Weights of a small GPT-style language model, trained from scratch on English Wikipedia.
Size: 9 layers, width 384, MLP 1920 quick GELU, vocabulary 3062, 17.1M parameters.
Architecture: LayerNorm before each block, rotary positions, biases, tied embeddings.
Training: a variant of SOAP for these matrices, 626M tokens, 4779 steps.
Each number is 128 + 24 x the weight over its row's rms, rounded and kept within 0 to 255. Layers, rows and columns count from 0. The size above them is the row's rms in percent of the matrix's.

# layer 3 attention query, 192x384, rms 0.126, rows 65-127, columns 192-239
size [ 80  72  86  82  90  87  72  91  84  87  96  88  88  93  90  96  91  93  85  94  95 109  88 107  92 114  99 104 106 105 105 114 120 124 117 105 122 121 115 123 119 127 123 123 123 127 128 115 128 141 129 130 121 148 119 122 124 125 129 131 120 131 125]
[[120 128 143 154 109 103  82 131 134 147 130 128 112 126 155 160 119 129 106 203 126 142 139 152 140 123  89 137 175 122 148 131 168  63 113 130 110 120 155 116 149 139 164 118 150 115  97 122]
 [124 162 143  97 124 107 154 110 158 120 136  94 132 140 157 148 146 134  92 126 110 123 116 133 162 159 157 134 132 138 110 130 155 123 137 150 123 134 141 138 115 137 116 154 155 177 131 109]
 [152 132 127 154  97 109 132 107 138 118 129 129 158 100 132 175 162 108 150  87 142 138 153 137 104 143 131 158 112 128 146 116 141 150 107 111  97 101 150 107  84 137 107 147 149 159 170 121]
 [141 104 137 139 123 108 175 121 114 159 122 106 190 146 132 107 104 152 170 106 168 103 139  98 123 153 126 148 120 162 207 138 101 119 155 113 108 106 124 163  88 135 140 139 108 140 134 136]
 [181 110 112 169 116 123 171 132 138 101 126 146 136 155 132 167 119 171 142 110 145 110 106 123 108 128 128 172 130 100  93 117  80 129 108 148  89 118  65 112 121 118 118 119 126 155 115 145]
 [146 133 135 175 109 108 137 134 132 143 128 128 131  92 127 162 144 126 107 126 136 116 132 109 132 130 139 133 143 149 162 135 128 149 109 162 108 114 168  98  61 131 130 121 142 140 168 130]
 [160 122 125 148 134 108 174 150 103 121 126 130 139 126 136 118  86 115 107 131 133 140 102 137 146 137 118 156 158 163 163 140 128 141 160 104  73 107 128  97 127 113  95 130 129 150 136 132]
 [159 134 109 150 139  78 140 157 114 137 121 119 176 103 121 146 103  95  73 107 115 126 152 170 107 138  97 112 105 131 146 148  80 167 130 139  85  58 135 105 114 143  78 155 120 147 116  71]
 [127 180 156 140 145 103 119 148 137 156 165 153  75 133 147 117 106  63  90 150 102 125 109 123 152 112 106 154 154 102 120 104 171 137 154 127  99 127  89 138 166 141 132 152 132 142  92 152]
 [133 151 127 126  73 159 102  95 105  88 145 142 109 132 131  71  91 131  78 141 152 101 109  95 139 130 115 141 171 120 112 151 130 102 134  89 135 118 140  99 162 154 101 104 123 129 134 155]
 [115 110 127 120 101 145  90 110 109 130 139 123 117 139 134 122 133 124 131 141  92 137 119 148 119 156 131 130 175 116 108 109 134 125 132 130 164 107 110 159 127 113 156 118 133  81 121 142]
 [128 131 102 153 131 131 162 121 181 130 134  98 154  88 120 170 117 106 112  88 133 107 132 124 142 137 138 147 113 122 137 112 115 180 118 134 114 148 184  88 122  79  97 119 164 105 156 139]
 [113 127 142 123 127 131 138 155 100 133 163 171  93 109 147 132  89 135 176  93 131 115 125 126  94 110 158 156 158 132 128 117 104 169 133 111 155 103 152 104 128 118 117 121 101 102 128 118]
 [153  94 129 164  99  97 106 132 131  88 156 102 150 138 127 136 140 175 103  89 157  95 136 132 136 103 125 157  94 139 133 185 125 101 131 150 110 154 169 144 151 111  99 149 130 155  99 139]
 [169 127 167 134 128 124 102 127 105 113 161 160 134 146 104 122 129 152 129 156 166 100 119 124 135  85 114 135 142 114  97 138 188 148  87  94  78 105 112  95 188 134 147 116 103 128 176 115]
 [114 100 132 122 135 127 168 107 124 110 140 119 109 110 158  94 147  86 154  89 115 170 178 163 186 123  52 141 125 171 124 142 141  94 162 150 158 133  68 157 118 121 150 152 143 107  94 136]
 [145 121 135 147 103 117 110 115 169 161 173  91 119 172 100 136 183 140 117 130 137  90 104 148 142  80 134 143  87  78 102 108 141 147 138 142 133 151 119 125 146 124 140  96 117 158 148 149]
 [141 191 127 147 149 129 123 127 116  94 132  93 144 138 132 158 113 116  86 137 162 145 126  76 138 125 124 105 120 100 161 150 155 122 129 110 120 124 167 104 117 121  81 125 151 104 150 138]
 [118 137 120  85  94 164 122 136 125  95 166 150  93 126 147 106 129  71 130 136 167 131 137 130 150 143 115  88 149 120 136  99  84 175 119  53 129  92 140  98 130 119 131 149 129 104 133 157]
 [132 125 132 134 132 139 110 128 153 125 155  93 125 151 107 156 144 144 139 114 152 120  81  95 156 112 135 132 118 109 146 129 119 177 148 120  96 131 115 109  95 100 138 100 122 150 138 114]
 [158 139 154 146 158 131 109 132 194 105 182 109 163 155 137 133 124 143 113 163 169 101 129 103  99 125 132 145 141 107 170 120 134 160 108 139 166  79 159 121 149 102 118 127 160 156 175 124]
 [119 113 107 140 146 137 141 132 122 141 167 128  82 142  97  95 103 114 158 113 122 159 130 125 144  85 132 111 135 148 117 122  98 131 152  72 104 144 114  85 163 151 168 153  94 117 123 145]
 [136  73 114 108  96 132 127 135 139 165 149 111 131 126 119 130 142 130 112 107  82 161 114 111 110 186 136 131 107 140 100  97 106 136 158 104 123 121 138 121 120  91  94 134 112 149 113 141]
 [140 126 138 179 118 104 125 113 176 120 167  88 128 189 137 147 112 114 115  96 162  77 120 110 179 110 124 133 128 125 158 123 138 136 109 179 118 121 129 100 118 107 150 148 136 116 166  68]
 [ 99 146 127 120 138 107  97 127 117 124 149 139 148 151 136 102 130  92 127 117 127 120 112 112 143  88 151  86 117  96  97 118 123 173  99  93 101 145 150 140 117 141 150 111 150 168 121 116]
 [135 133 128 108 128 160  79 147 114 141  84  95 135  88 159 175 154 116 123 116 132 121 114 139 167 139 150  95 148 102 108 123  97 123 141 142 136 116 137 135 140 138 115 135 106 100 140 172]
 [140 147 100 134 166 126 143 120 124 148 143 101 144 167 121 133 159  97 123 143  97 111 119 114  89  86 133 145 128 123  94 135  97 131 129 141 144 130 128 106 122  72 127 124 164 173 117 119]
 [142  72 111 144 124 131 123 113 131 118 120 109 111 145 138 177 123 148 117 106 132 137 125 151 106 114 110 134 120 146 114 131 109 111 140 119 122 115  97 102 109  91 120  92 134 142 125  86]
 [121 172 136 128 122 100 104 167 137 123 148 136 120 159 190 157 127 123 145 142 151  98 147 124 172 148 129  80 137 105 154 113 127 143 100 169 137 136 146 148 117 123 113 142 170 136 142 131]
 [163  88 127 143 111 164 131  58 157 125 181 107 156 106 143 158 144 124 135 150  87  95 170 129 162  95  79  98  99 122 112 119  76 121 156 137 141 117 132 138 138  89 138 163 136 123  88 129]
 [135 117 116 139 102 115 124 102 112 105 121 163 141 159 136 136 108 147 131  71 104 123 172 110 125 125 127 171 157 137 129 131 105 150 151 128  98 118  98 146  96 118 136 103  99 141 139 105]
 [100 134 148 133 119 101 103 123  93  82  69 122 123  90 159 123 118 119 102 111 126 146 158 139 104 123 145 120 167 128 135 162 155  93 157 147  58 140 186 119 131 127 127 135 170 128  97 127]
 [164 130 134 135  85 124 149 157 149 134 115 132 117 138 124 134 108  95 125 120 109 187 131 113  89  82  93 152 107  86 151  70  69 151 175 121  88 123  88 148 139 156  98 105  53 127 115 144]
 [144 132 121 126 170 155  84 123  78 160 146 144 119 132  96 125 104 111 166  93 108 159 125 152 147 166 121 140 128 160 109 116 121 144 135 131 114 138 120 118 100 133  82 155 137 136 112 110]
 [ 99 114 143 145 124 149 129 145 114 142 136 125 102 131 142 162 103 152 147 143 157 115 135 155 132  72 120 114 100 153 160 104 126 120 149 113 157 110 140 135 153 111 123 137 105  98 130 166]
 [150 154 144 132 128 173 132 154 159 174 132 127 135 100 115 156 100  93 149 166 115 109 104 105 129 133 171 107 132 110 102  96  85 114  83 133 137 132 159 121 129 120 115 144 111 112 153 117]
 [111 147 105 111  83 112 134 101 112 166 127 169 142 131 127 122  90 123 165  87 108 106 111 142 140 120 112 147 112 129 144 103  94 132 126 123 124 108 123 130 169 147 135 125  98 138 128 128]
 [128 148 107 131 139 109 137 140 151 118 127 108 122 104 138 151 137 168 142 110 146 124 140 141  93 121  90 105 138 126 111 126 152 101 164 151 129 140 144 110 136 118 135 130  81 158 163 162]
 [174 155 157 133 128 146 170 141  98 126 113 130 131  87  81 160 118 150 115  99  96 120 119 101  87 161 173 139 114 136 130 108 134 127 127 100 146 117 159 130 107 135 129  77 106 112 163  97]
 [101 153 119 121 100 164 150 134  97 109 126 130 145 124 109  67 137  89 110 157 134 153 150 168 173 154 147 117 165 130 128 112 118  76 135 110 109 141 117  96  97  94 117  99 114 133 123 135]
 [114 139 114 111 139 161 134 120 149  74 149 148 134 129 149  96 133 128 152 162  95 144 112 115 157 141 123  84 130 146 134 128 158 137  83 163 118  76 122 144  90 136  85 146 133 195 119 107]
 [159  92 150 154 153  73 121 125 123 104 128  95 141 115 111 164 121 133 137 126 145 127 145 118 119 122 104 162 118  98 147 169 143 104 110 128 145  92 126 116 123 117 133 147 111 140 131 148]
 [120 112 138 126 122 133 140 125 116 121 160 123 104 127 134 105 143 117 176 126 126 134 102 135 128 168 110  87 177 124 132 114 126 136 155 147 138 149 104 161  81 105 149 147 119 143 144 134]
 [127 135 112 112 140 124 145 131 163 121 176 143 123 114 152 134 115 119 136 150 172  84  79 156 109 109 147 119 121 104  71 111  90  68 161 140  74 140 118  99 143  77 134 137 104 101 122 150]
 [101 150 153 165 145 129  86 151 137 118  75 120 116 115 120 118 166 115 104  96 138 129 154 135 163  84  78 130 169 123 138 106 119 132 119 152 124  83 129 110 133 112 134 129 149 111 126 135]
 [107 162 114 121 151 142 145 144 133 129 111 107 172 149 144 148 146 146 122 126 135 149 139  86 116 173 135 101 119 143 131 167 182 106  92 151 136 171 147 143 168 132 127 160 110  95 127 133]
 [150 101 152 161 141 111  91 135 149 129 134  64 138 117 115  84 129 146 129 140  85 128 141 122 164 154 104 151 102 132 126  99 119  96  87 176 123 124 169 122 166 123  82 126 152 148 131 131]
 [119 111 133 160 140 113 132 128 163 124 139 146 104 141  88 138 108 135 131 153 129 154 135 127 136 124 162  91 132 154 120 125 116 130 141 111 153 143 116 128 145 140 182 131 110 183 110 115]
 [132 175 176  95 106 144 160 122 128 130 109 128 102 147 136 124 100 128 124 173 170 145 110 140 123 145 146 130  92 118 125 117 110 106 139  91 144 101 137 158 127 145 132 110  95 120  98 143]
 [157 133 100 136 122  97  98  38 131  82 135 135 139 146 132 126 118 130 161 166  87 109 147 142 163 109 135 147 132 106 145 153 162 118 119 136 104 161 165 139 131 114 125 103  73 118  99 128]
 [ 80  95 121 124 124 113 128 135 128 112 173 110 111 126  81 165 153 121 122 110 117 125 161 166 125 127 144 155 102 133 119 120 155 154 103 134 161 128 119 116 136 128 125 118 134 157  84 133]
 [118 151 157 135 122 110 117 138  81 107 164 103 124  75 127 172  98 154 100 131 141 155 153  95 149 124  90 145 140 154 109 137 149 103 104 142 122 127  61  66 110 123 115 162 141 139 149 123]
 [131 100 122  90 132 126 122 157  90 146 133 151 120 116 117 115 109 178 135 138 156 101 152 112 181 127 156 112 159 124 153 156 128 133 131 151 108 104 138 128 166 111 121  98 170 120  91 148]
 [ 95 152 149  94 135 140 157 116 132 155 100 129 142 165 155 156 118  71  91 133 104 147 110 124  97 139 160 172 114 115 125 103  84 130 149 114  91  89 124  87 100 131 148 123 100 114 115 107]
 [136 144 171 135 171 113  84 121  97 136 120 126 122 100 117 120 125 141 114  94 135 135 133 135 125  85 127  85 160 118 154 145 136  83 137 123 111 140 149  83 143 143 144 112 110 139 149 171]
 [158 121 161  96 133 138 182 118 122 154  92 158 126  93 139 140 133 155 126  61 125 108 131 137 153 153 125 144 126 100 120 126 162 114 105 185 108 121 161 118 166 159 148 122 100  94 153 112]
 [143 135 159 158 127 122  94  95  83 102 135 110 110 156 133 110 123 145 138 122 149 122 107 120 153 138 113 136 151 149  72 182  95 151 131 130 117 151 111 166 134  96 156  88 104 150 144 122]
 [143 100 165  89  88  93 116 173 156 128 137 139 120 140 102 136 173  94 117 128 158 107 148 142 152 127 117 143 134 150 136 124 120  83 114 144 155 134 135 141 125 117 145 115 145 118  93 149]
 [ 96 130 138 157 156 155 147  71 170 118 116 143 154 129 158 112 116  89  93 152 138 116 109 119 139 115 119 159 102 102 126 108 107 101 105 152 113 112 152 116 140  70 123 152 158 113 122  93]
 [142  94 124 160 154 112 120 104 149 126  72 132 138 113 105 127 117  94 159 104 114 128  92 122 184 129 142 155 109 122 147 139 135 123 147  89 123 112 105 151 147 121 121 113 102  89  81 136]
 [ 86 124 120 135 129 145 128 113 176 137 129 116 143  97 125 132 135 123  52 164 109 149  92 143 116 133  84 141 127 132 132 154 128 114 144 119 137 136 124 149 135 117  88 146 124 118 107 139]
 [142 161 147 149 112  95  93 142 135 111 147 134 101 136 115 138 133 164 113 169 180 116 134 120 158  82 143  96 152 161  91 161 173  86 129 157 130 116 124 144 144  91  97 123 190 108 104 151]
 [158 118 134 161 133 124  71 138 142 121 111 130 143  68  98 130 120 117 144 127 112 132 140 100 113 143  88 117 135 103 103 151 183 117 100 104 118 152 127  82 128 145 110 172 176 140 145 120]]
# layer 3 attention key, 192x384, rms 0.129, rows 65-127, columns 192-239
size [ 79  75  82  72  75  79  86  82  67  81  89  80  85  90  87  89  73  88  99  96  85 106  89  94  97 121 106 109  99 127 110 126 132 142 135 128 131 129 132 139 133 140 143 137 134 147 146 130 133 143 139 140 139 145 131 140 137 141 139 149 137 142 135]
[[131 120 149 112 191 160 105 146 155 104 151 111  88 142  68 141 147  99 146  81  96 126 102 136 103 100 145  86 133 168 133 140 150 114 102  68 163 120 104 123 150 166 151  98 120 125 131 178]
 [138 131 122 150  99 133 148 163 175  91 133 127  95 105 118  95 123 150 138 139 163 117 155  97 104 104  74 163 100 162  96 101 127  92 150 142 122 135 141 114 113 120 123 152  96 100 153 144]
 [ 86  50 168 128 126 132 173 125 126 123 141 126 111 104 152 133  88 106 127 126  71 135 161 160 108 127 114 131 151 147 126 179 141 136 114 146  96 124 110 139 134 161  95 129 152 154 125 111]
 [154 150 133 127  95 137 135 135 134 117 150 130  79 126 149 134 119 106  93 101 143  97 144 102 163 129 130 105 134 133 115 128 129 126 141 157 122 141  90 106  97 122  95 115 147 146 165 146]
 [150 162 134 140 123  60  98  68 116 143 100 163 135 152 119 151 194 148 146 134 132 132 177 162 143 138 129 114 126 128 147 151 138 146 117 134 129 111 179 157 179  86 104 145 167 191 136 123]
 [ 89 102 111 117 129 140 172 125  90 137 132 133 145 132 120 133 120 139 134 124 151 140 122 158  89 135 167 128 103 132 158 146 139  93 117  82 157 116 139 174 129 111 115 119 139  98 107 136]
 [142 150 134 120 142 106 110 121 120 158 127 130 119 126 150 167 153 149 146 136 126 167 132  66  95 117 184 150  92  93  94 126  78 138  85 173 165 115 136 133 135 100 148 144 155 121 130 136]
 [131 124 103 129 171 143  89  85 149 127 154 121 104 145 137 151 141 153 142 125 157 101 133  83 106 158 169 165 165 126 114 138 181 108 100 124 140 120 105 103 145  98 121 117 147 125 149 147]
 [133 159 128 107 121 164 157 141 118 140 126  92 142 109 109 133 108  95 169 146  80 120 112 151 148 123 129 102 117 141 146 118 162 105 162 160 129 147 146  90 149 153  99 132  94 150 170 130]
 [100 148 130 127 131 111 146 141 120 135 104 138 154 105 114 132 137 120 137 142 168  94  81 181 104  89 104 142 126  90 124 110 132 146 123 155 150 122  97 108 184 166 112 155 149 101 176 138]
 [119 139 117 121 106 119 149 118  98 152 157 113 171 112 108 123  97 154 129  44 114 114 131  94 119 116 158 141 144 132 139 170 106 166 150 114 101 119 151  98 100 137 111 119 101 101 124  95]
 [133 104 147 100 127 132 152 126 126 124 107 130 113 160 177 155 149  71 136 195 152 124  93 141 125 117 137 143 139 125 121 132 108  91 114 151 140 142 122 175 138 149  88 133 114 158 133 115]
 [ 89 134 109 104 158 135 124 124 134 135 118  73 121 109  97 129 161  91 154  96 126 151 144 117 107  88 108 142 112 101 147 139 135 148 127 111 108 104 148 174 132 149 138 122 149 126 101 108]
 [154 115 136 124 136 132 108 147  99 105 116 130 112  87 162 119 113 138  77 112 110 136 101 142 134 117 131 140 150  84 171 159 115 125 123 100 128 149 196  99 107 128 107 102 161 123 126 130]
 [108 156 107 101 152 119 136  96 111 156 134 132 109 126  88 117 129  91  90  72 114 105 128 147 142 131  83  82 149 128 109  91 133 138 158 157 137 160  90 166 153 140 127 124 126 100 111 118]
 [126 158  95 150 139 133 141  87  83 110 150 149 133 100 126 148 131 185 101 125 132  84 133  71 126 113 120 123 129 105 118 177 135 155 113 174 111 120 127 109 127  93 129 111 162 129 166 141]
 [116 139 126 127 132 122 152 137 147  97 106 130 136 107 128 126  99 124 114 126  84 171 142 145 131 115 122 137 125 123 137 114 117 122 124 144 113 179 106 139 140 153 122 101 109 115 127  96]
 [115 138 121 146 111 119 144 124 127 107  79 121 144 145 146 118 144  97 145 114  73 122 108 129 127  96  80 158 162 116 149 119 112 107 121 105 135 160 131 123 128 183 110 120  92 136 131 112]
 [148 150 106 119 113 134 171 140 142 181 116 125 101 120 101 181 120 109  96  87 101 152  98 138 154 137 123 141 148 136 128 181  73 109 198 151 132 156 104 161  95 143 114 123 121 110 110 120]
 [145 125  55 150 139  94 132 112 147 123 148 140 134 142 140 163 165 123  90 170 126 139 147 126 152 145 117 114 131 136 151 167 137 124 166 113 108 139  93 100 105 130 134 111 123 131  91 140]
 [111 144 144 107 114 126 143 178 148 140 135 142 134 145  89 117 121 106 115 152 113 137 130 139 106 121 106 130 102 112 171 113 120 162 121 128 122 149 126 138 159 164  96 103 112 119 139 125]
 [ 95 137 109 110 106 175 147 134 159 115 126 156 102 114  84 152 140 108 103  86 103 155  99 141 150 156  88 126 106 139 108  98  96 139 168 133 125 128 119 138 139 159 160 134 122 104 124  94]
 [138 161 135 121 143 126 184  89 106 106 106 151 118 132 148 139 155 100 141 167  92 107  81 112 130 132 141 168 118 134  86 127 136 134 196 146 168  99 111 140 158 112 125 120 116 121 131 163]
 [149 113 110 146 139 116 166 173 138 109 111 152 119 169 117 127 126 121 100 128 140 151 151 107 101 105 134 181 150 135 154 158 129 122 149 120  78 148  64 123 162 160 106  81 101 113 156 134]
 [103 102 151 140 123 174 146 111 172 122 133 111 121 109 117 122 104 142 161 113 120 131 159  98  66 142 147 136 127 111 146  87 117 115 118 103 168 114 146  86 118 183 119 172  92 135 134 131]
 [134 141 142 160 106 131 139 146 129 129 135 121  88 116 151  97 128 134  81 114 139 119 124 111 129 108 136 141 158 115 120 170 146  96 120 125 114 159 113 118 130 122 161 141  94 130 123  92]
 [130 161 148 122 151 144 109 152 187 111 127 163 100 108 164 127 147  97 129 139 119 168 153 151 159 111 127 114 118 117  71 138 149  90 164 143 155 162 127 144 166 140  97 124  97 126 143 141]
 [104 142 173 131 168 120  79  85 128 121 143 123 123 121 126 127 155 116 148 127 138  97 140 156 175 117  94 151 135 130 143 172 146 141 101 163 141 136  88 117 135 111 142 135 128 138 131 124]
 [111 155 121 160 158 124 113 132 127 136 134 159 116 161 137 135 120 125  91  86 137 147 154 163 108  76 129 147 154 102 153 111 124  86 141 156 119 144 155 142 132 120 139 135 122 156 119 128]
 [108 137 170 122 171 146 154 105 147 123  97  94 126  86 111 139 170 158 119 132 122 145 131  90 129 111  86 133 129 149 117 152 119  96  88  90 109 104 136 106 132 101 154 155 125 119  94 136]
 [177  80 119 169 137 159 111  70 127 106  81 144  92 127 129 155 102 162  92 132 128 103 148  93 161 143 151 124 117 147 114  92 150 125 140  99 144 104 108 103 114  96 158 148 130 148 125 135]
 [151 160 127 152 153 106 111 150 160 151  94 112 117 160 124  99 178 117 114 156 119 143  97 116 104 134 136 183 165 111 140 119 127 143 127 172 148 134 142 127 168 143  84 117 115 124 150 127]
 [132 110 133 122 135 125 123 128 125 154 130 134 152  89  87 131 121 145 132 123 117 160 110  85 102 124 124 135 123 100 107 137 126 120 146 109 109 114 114 126 156 151 121 131 125 139 152 106]
 [143 125 119 149 146 115 129  95 134 106 113 141 170 142 145 146  54  84 138 135 112  99 138 108 135  94  88 131 129 121 126 137  92 103 113 132 135 115  98 143 156 144  95  77 112 107 162 101]
 [149 124 143 155 146 117 151 137 144 125 132 112 155 151 143  88 116 140 121 104 103 134 161 145 149 148 116 131 128 143 138 107 139 121  99 152 123 142 132 140 126 165 103 138 118 139 159 125]
 [102 139 100 136 142 149 151 163 172 121 142 114 144 105  93 121 167 118 109 150  91 118 123 158 144 106 131 121 154 117 107 143 148 133  77 127 143 151 151 162 105 141 156 105 142 125 141 149]
 [126 133 115 120 153 185 150 144 167 150 118  97 120 107 109 159 123 113 108 160 125 152 145  93  78 131 133 156 108 149 108 146 122  87 124 116 141 145 119 100 141 101 133 124 126 111 145 136]
 [118 104 146 120 103 149 133 161 157 143 113 143 130  83 137 150 119 145 122 100 122 139 136 157 123 113 152 125 162 132  90 123 112 116 137  86 125 112 146 102 115 154 168 145 114 122 127 145]
 [126 125 172 139 173 119 152 122 151 129 169  87 140 124 110 156 165 148 131 185  95 147 102 128 125 141 169  92 162 132 100 152 103 162 136 102 144 102 157 133 141 137 151 132 173 128 149 121]
 [146 123 142 129 110 110 127  73  99 123  82 101 152 164 164 102 137 136  99 111 140 101 127 124 141 120 129 149 147 125 145 133 115 117 150 149 171 153 141 129 139 121 153 109 113  62 140 100]
 [154 129 145 103  93 162  76 128  79 128 148 121 170  79 161 113 134 154 107 108 133 154 159 113 126 160 120  94 135 153 167 146 147  89 114 130 108 154 141 116 131 146 160 149 173  86 135  89]
 [150 109 140  88 114  79 126  90 148 116  90 160 122  95  96 125 118 152 131 127 153 105 133  94 130 165 143  99 115 111 146 130 110 147 117  97 112 109  80 140 160 125  78 132 143 126 143  85]
 [124  95 109  82 129 108 166 111 156 137 152 117 117 127 114 120 110 137 179 117 136 128 106  97 109 147 150 106 168 125  61 134 113 160 143  76 160 137 158 116 107 126 143  99 111 118 161 128]
 [105 104 168 124 110 127  98 104 101  81 147 121 146 141 137 109 140 113 168 135 134  93 152 110  94 125 163 121 108 139 126  95  98 101 150 108 150 150 125 141 133 124 132 118 129 158 140 149]
 [141 123 184 110 133 117 135 105 103 102 126 135 141 106 142 143 165 143 145 131 133 118 147 145  82  99 120 111 141 135 164 134  93 152  89 105 146 131  81 154 123 168 137 112 135 116 140 113]
 [146 131 151 111 127 128 164 148 102  90 147 109 107 197 134 117 163 134 168 164 112 125  99  93  92 125 108 139 133 140 130 150 173 140 101 147  82 164 125 149 109  99 151 129 101 144 116 124]
 [138 129 135 121 167  95 115 156 160 143  93 122 148 150 100 104 130  98  80 148  99 121 129 127 154 158 138  81 150  99 114 121  82 120 111 116  78 150 122 145 162  97 106 138 141 109 141 103]
 [132 110 128 141 139 134 128 138 127 126 126 156 130 126 112 145  82 154 154 149 147 118 108 101 142 175 101 130 143 144 165  90  67  99 111 141 151 108 150 111  46 124 124 151 121 118 115 132]
 [132 103 146 107 125 156 153 123 108 141 111 132 144 143  90 126 125  85 119 111 151 164 122 133 100 121  67 160 112 115 112 148 131  94 123 142 149 109 112 122  97 132 122 123 109 128  82 166]
 [153 130 180 124 138 110 103 156 132 125 112 154 157  96  69 102 134 196 158  71 150 119 162 137 123 135 133 120 110 133 123 134 132 146 118 132 133 160  89 144 107 100 124 156 115  93 104 158]
 [110 112 146 120 170  94 117 104 106 101 127  97 139 156 130 135 139  90 119 172 122 107 105 159 117 136 105 127 151 107 100 131 110 106 111 156 148 122  99 156 130 163 128 128 128 120 117 138]
 [122 156 116 178 121 145 135 115 137 139  98 167 127 103 142 159 124 135 100 104 170 149 165 102  99 135  97 112  72 126 140 134 139 103 144  81 127 132 132 117 163 144 130 138 127 146 127 138]
 [ 75 124 110 141 137 124 149  93 116 139 125 187 131 182 119 141 131 146 116  77 100 143 117 100 132  89 126 133 156  87 140 160 147  95  76 160  93  87 165 168 123  91 167 123 118 146 138 111]
 [110 160 156 155 125 120 116 124 135 113 115 124 143 125 132 155 166 113 146 115 132 147 138 119  97 164  98 119 127 157 126 145 162 147 137 179 130 110 103 134 149 134 126 106  99 124 152 125]
 [131 119 112  77 130 123 143 126 143 159 141 134 150 128 154 105 127 143 158  97 138 113 122 137 110 112 138  92  91 105  75 125 109 125 117  98 113 116 141 146 141 161 127 143 118  99 139 130]
 [147 148  90 125 122 150 140 157 128 142  96 135 120 134 111 142 115 185 151 141 133  96 119 112 122 139 126 122 144 137 115 147 111 134 115 128  92 120 150 138 105 163 164 122 121 101 115 129]
 [120 115 143 125 120 125 109 118  95 136 152 143  90 126 124 127 131 115 100 119 113 108 104 151 145 126 153 104 122 175  68 128 126 112 114  97 168 167 134  80 128 105 127  97 126  83 116 112]
 [145  95 104  78 104 126 105  96 157 176 190 132 107 157 161 172 139 113 168 143 147 127 112 111 132 122 140 145 114 126 147 164 121 121  81 109 171 139  94 120 139 144 114 149 136 129 138 119]
 [139 102 106 163 163 126  96 132 120  82 166 141 111 100 172  98 152  58 122 143 208 146 134 102 120 135 132 146 113 138  78 110 135 115 101 150 160 170 138 117 172 102 117 148 130 139 167 115]
 [134 135 122 121 153 130 133  91 153 147 109 133 122 158 123 116 116 104 114 110 115 123 103 132 151  92 165 159 141  77 137 127  81 161 131 158 142 140  85 168 130 114 110 132 141 125  98 122]
 [ 93 127 141 139 124 137 175 110 155 141 131 138 126 152 176 125 115 132 100 145 132 128 177 116 130 137 153 117  78 140 103 140 120 167 144 116 147 148 135 153 143  91 125 174 126 136 125 118]
 [135 148 143 135 112 132  90 134 139 133 122 132  89 135 116  79 138 100 130 143 133 118  79 108 120  87 153 150 104 136 145 132 154 109 110 153 123 132 147  90 116  96 128 144 143 143 161 110]
 [125 137 135 133 177 129 162 140 144 123 157  65 144 162 139 145 127 142 125 138 110 138 130 114 119  96 116 137 174  73 153 115 132 103 101 121 119 152 144 170 103 159 154 123 155 123 107 122]]
# layer 3 attention value, 192x384, rms 0.173, rows 64-69, columns 192-239
size [ 89  91  92  89  96 100]
[[ 96 171 135  95 163 127 112 135 154 119 138 156 122 147 100 121 120 125 135  58 136 141 152 179 114  71 110 125 121 116 108 120 154  91 153 114 133 108 111 124 126 103 119 124  87 124  75  86]
 [131 113 147 125 146 114 169 137 166 160 122 125 122 118 142 122 129  91 119  90 140 113 126 178 112 115 107 139 128 138 133 126 127 142  87 134 103 110 135  88  74 152 157 144 157 195 125 136]
 [151 162 137 105 127  99 130 109  95 114 151  94 117 119 133 126  85 125 137 127 153 154 131  99 139  95 120 151 164 128 134 123 118 119 150 115  92 126 134 115 159 157 124 178 117 134 123 122]
 [ 98 120 115 128 165 136 145 173  86 140  96 101 115 134 138 104 130 124 120 162 101 127 104 158 132 154 141 165 129 100 107 110 127 136  93 127 115 150 135 140 114 128 126 113 138 137 135 125]
 [ 97 157 108 132 120 123  98 146  98 174 143 114 155 125 114  79 103 113 161 129 109 158 102 154 112 166 147 185 135 125 192 117 128 132 128  98 144 119  98 137 178 142 124 172 144 144 102 151]
 [151 130 120 127  86 145 133 165 158 138 153 124 129  83  95 186 107 111 145 146  89 131 135 113 143 136  80 107 100 129  92 131 144 135 120 152 111 151 142 128 141 111 158 100 124 166 106 104]]
# layer 3 attention output (transposed), 192x384, rms 0.168, rows 64-69, columns 192-239
size [ 89  89  93  96  97 100]
[[ 99 141 182 136 127 134 140 115 132 146 122 137 145 178 140 104 121 147 132 177 107 141  93 114 154 139  94 153 161 118 136  96 139 154 147 154 165 100 127 120 150  88 121 104  89 106 150  93]
 [165 140 169 101 115 124 148 153 142  92 121 126 115 116 144  86 151 143 105 137 154 127 149 153 125 137 120  84 144 149 136 146 105 112 115 137 126 139  91  94  98 119 117 149 112 106 139 149]
 [123 108 133 116 128 126 140 118  93 110 112 110 139 128 136 139 112 114 133 121 104 136  97 131 116 107 109  91  99 188  94  90 104 148 114 107 104 170 145 113 162 117 177 132 114 149 127 116]
 [117 122 129 126 115 135 147 116 128  64 123 129 135 130 133  66 123 115 109 124  81 153 153 114 176 137 173 117 161 159 165  93  61 118 165 141 126 111  89 154 161  76 143 161 127 126 108 150]
 [136 108 170 158 136 122 146 116 150 136 104 141 171 127 143 173 125 138 144 157 160 152 130 108 145 153 100 104  95 106 122 114 121 125 147 132 116 167 122 139 101 123 113 128  97 125 124 105]
 [104 141 153 115 153 100 125  66 153 122 150 153 119 134 153 122 126 131 143  87 135 110  88 183 120 117 154 203  97 122 109 159 124 135 132  64 105  94  97 125 133 144 103 113 156 125 112 151]]